Weights of a small GPT-style language model, trained from scratch on English Wikipedia.
Training: a variant of SOAP for these matrices, 274M tokens, 4561 steps.
Each number is 50 + 15 x the weight over its row's rms, rounded and kept within 0 to 99. Layers, rows and columns count from 0. The size before them is the row's rms in percent of the matrix's.

# layer 9 attention query, 128x128, rms 0.0834, rows 100-127, columns 64-127
101:33 63 54 43 72 39 46 48 45 19 48 43 49 64 31 31 42 34 73 81 74 51 57 46 51 44 25 54 62 37 71 45 54 64 72 47 45 57 59 37 71 74 68 41 33 42 52 64 53 47 71 44 44 53 42 28 31 40 46 76 48 45 35 51
106:47 55 34 56 47 56 70 38 58 73 51 56 65 52 48 66 46 33 61 73 64 64 57 31 60 80 78 40 28 65 57 43 39 42 56 50 61 59 55 26 35 42 42 64 40 47 48 55 09 39 64 77 20 61 76 50 57 56 41 32 36 50 58 45
101:34 33 56 42 57 39 34 42 46 49 21 69 72 62 30 59 33 61 63 42 37 58 58 74 33 45 25 57 53 62 63 65 14 49 42 47 29 22 37 25 61 57 53 41 51 61 36 41 42 12 71 35 72 60 30 61 58 46 27 34 61 69 53 65
108:62 44 74 39 62 66 74 25 23 84 28 56 58 49 65 50 38 48 50 41 46 48 57 54 33 70 19 38 55 47 55 42 63 27 46 42 35 77 24 58 22 48 46 54 46 45 64 59 40 61 65 49 58 49 51 77 49 25 42 24 61 85 52 40
107:38 82 46 28 28 51 32 64 29 57 55 47 35 51 38 70 62 21 46 59 32 51 39 42 51 49 44 56 23 64 43 29 49 86 37 53 28 32 67 68 51 64 46 14 44 33 66 53 68 14 62 35 35 67 63 58 71 54 50 52 59 33 44 52
112:78 28 42 77 41 37 36 57 76 36 68 43 44 51 59 44 68 55 37 55 64 43 50 55 73 39 51 54 64 46 48 27 40 54 46 40 48 44 52 34 51 28 10 60 45 49 24 55 66 73 51 61 52 32 48 60 45 72 49 68 72 35 27 49
128:61 81 56 41 54 48 55 30 48 89 55 46 45 38 47 55 31 59 58 59 56 39 45 72 51 48 60 48 32 73 29 32 43 40 40 27 51 25 25 30 48 45 43 39 60 47 94 56 68 35 59 70 38 18 27 39 53 49 47 52 56 37 44 19
119:62 36 44 57 34 24 78 43 25 48 76 36 07 64 49 54 60 49 55 41 51 51 47 28 69 37 28 47 42 57 37 40 60 25 36 73 55 53 56 41 45 60 67 30 73 53 53 54 51 41 46 47 52 50 44 28 69 31 61 53 44 70 37 60
127:38 51 53 36 50 57 70 54 55 70 39 53 26 51 34 52 34 48 51 68 75 65 68 27 51 23 31 64 50 49 62 69 46 40 57 55 61 45 42 77 55 17 44 56 43 37 76 54 62 16 65 70 39 57 72 47 59 69 52 44 54 52 58 65
117:44 32 53 54 52 26 68 49 69 30 47 18 50 37 48 53 78 60 50 67 52 40 43 09 59 53 16 42 45 44 49 65 48 41 70 28 66 36 51 59 52 61 65 56 30 54 74 72 57 80 46 41 41 50 42 29 37 45 46 41 26 47 38 27
133:42 66 39 43 34 40 31 65 24 45 62 44 16 58 55 61 49 41 39 29 37 37 25 53 50 26 47 29 63 44 46 65 72 51 39 38 62 70 48 63 61 39 54 40 39 33 62 72 50 61 22 54 71 63 61 33 68 50 83 42 50 74 71 43
124:41 37 46 41 58 57 67 51 36 55 38 35 73 50 49 53 51 55 45 37 65 51 68 33 50 62 46 63 51 79 90 40 33 48 56 56 33 40 46 68 40 26 48 45 63 61 64 47 67 43 76 43 44 47 51 50 52 50 15 38 61 61 36 57
072:39 46 15 50 47 50 73 60 60 52 44 43 64 36 49 72 41 61 38 21 47 58 59 64 34 53 63 58 23 76 43 48 22 34 41 46 38 56 64 71 39 62 14 41 40 77 36 33 48 39 65 35 60 39 50 56 34 43 37 59 55 51 23 77
097:70 30 70 65 35 50 63 61 54 33 44 47 30 53 72 56 62 37 20 59 31 38 42 68 55 26 60 53 33 52 53 58 60 42 65 42 53 64 48 35 32 44 41 48 55 54 63 77 43 45 56 72 98 40 66 45 46 66 50 49 35 38 41 23
114:27 60 51 43 50 17 49 38 50 43 68 35 40 52 40 44 60 43 65 57 32 45 31 56 56 62 56 47 47 35 48 69 54 51 33 12 34 64 56 73 49 40 31 48 50 40 33 60 19 45 33 69 62 43 68 51 49 50 68 99 33 43 47 45
098:41 26 60 80 58 47 74 34 45 67 65 64 30 40 66 34 68 39 48 55 45 63 44 62 31 50 68 26 36 22 38 38 26 66 44 59 51 75 52 80 58 54 62 36 21 57 41 63 35 51 54 22 66 66 56 78 45 63 63 51 61 69 21 41
116:56 63 44 51 49 39 48 71 37 18 44 74 26 60 62 75 38 37 24 53 38 44 54 62 49 47 56 27 52 39 49 57 50 39 52 37 31 46 62 56 37 64 54 23 49 40 21 58 38 83 59 64 39 40 34 50 40 50 71 43 15 54 45 69
110:56 29 65 47 67 39 90 41 37 72 59 17 63 36 68 34 55 28 49 38 31 55 32 64 35 46 23 58 24 46 48 59 77 57 60 46 68 54 51 69 36 55 49 74 43 33 35 37 75 43 54 48 70 45 48 35 33 52 57 37 67 61 48 35
107:32 57 60 48 54 27 55 40 57 49 51 40 54 59 64 53 51 56 54 51 15 33 62 65 54 45 69 36 56 20 32 60 63 65 48 34 46 63 45 41 48 47 38 58 49 57 51 65 52 33 27 51 50 18 76 42 43 54 66 38 69 63 12 50
103:64 83 48 75 60 50 83 55 63 70 64 16 34 63 59 50 63 45 60 58 56 45 61 86 57 63 83 61 46 60 46 49 50 45 63 55 42 24 26 44 28 58 43 52 51 58 53 29 57 41 44 71 74 64 47 37 30 39 67 46 29 28 27 61
114:40 56 61 51 41 57 67 41 55 60 51 78 51 69 54 65 21 59 49 39 61 53 41 55 57 33 35 42 37 38 39 57 37 42 46 50 55 64 25 66 42 45 48 53 24 43 07 71 30 57 44 34 60 73 54 40 57 51 28 43 64 80 54 52
112:65 47 68 65 61 32 58 66 18 60 33 71 51 62 48 40 61 41 47 58 28 24 64 62 23 40 31 38 84 42 30 34 62 58 56 30 44 50 63 60 41 44 46 60 53 50 47 70 32 68 55 76 64 57 54 32 75 70 46 40 66 72 38 45
125:67 56 22 40 47 44 45 63 38 58 49 43 49 32 42 64 49 56 51 46 69 39 62 21 56 37 00 42 48 26 34 47 33 58 57 31 50 53 38 58 63 57 36 55 83 61 67 51 22 57 70 61 49 17 74 52 62 41 37 63 48 68 49 36
115:37 36 57 41 55 58 39 51 70 84 53 66 47 45 55 37 54 18 38 68 52 28 63 74 72 62 13 83 29 60 55 43 34 68 43 53 51 17 44 35 43 56 25 47 57 43 32 44 28 39 66 32 36 82 43 43 45 42 71 32 62 33 52 21
111:63 42 54 15 26 42 36 59 58 47 57 25 64 63 19 42 32 44 51 43 50 39 60 46 36 58 62 54 31 38 76 62 37 46 36 78 47 30 33 30 49 43 79 58 78 62 47 79 50 40 80 50 53 64 39 45 41 13 46 54 27 79 47 41
126:44 10 43 47 54 25 73 46 54 45 48 74 45 59 39 63 67 65 59 51 54 39 47 61 29 44 40 72 27 23 27 37 70 44 34 78 14 62 29 46 65 30 52 75 27 48 17 43 39 61 54 52 41 54 45 68 49 68 72 63 26 49 44 52
077:64 68 50 20 43 45 19 37 69 45 39 36 48 30 25 68 67 65 36 41 38 53 40 42 43 40 24 62 87 30 47 56 50 48 53 27 61 44 38 50 52 41 52 73 73 18 53 31 43 38 50 75 79 55 45 60 42 26 49 51 45 43 47 35
120:53 72 45 85 58 58 38 58 50 42 14 50 42 38 35 65 50 68 47 41 59 49 59 33 27 31 40 63 69 44 31 48 29 31 50 53 84 55 51 53 47 61 72 51 59 65 39 07 39 45 47 66 82 53 44 47 43 38 56 47 38 56 40 58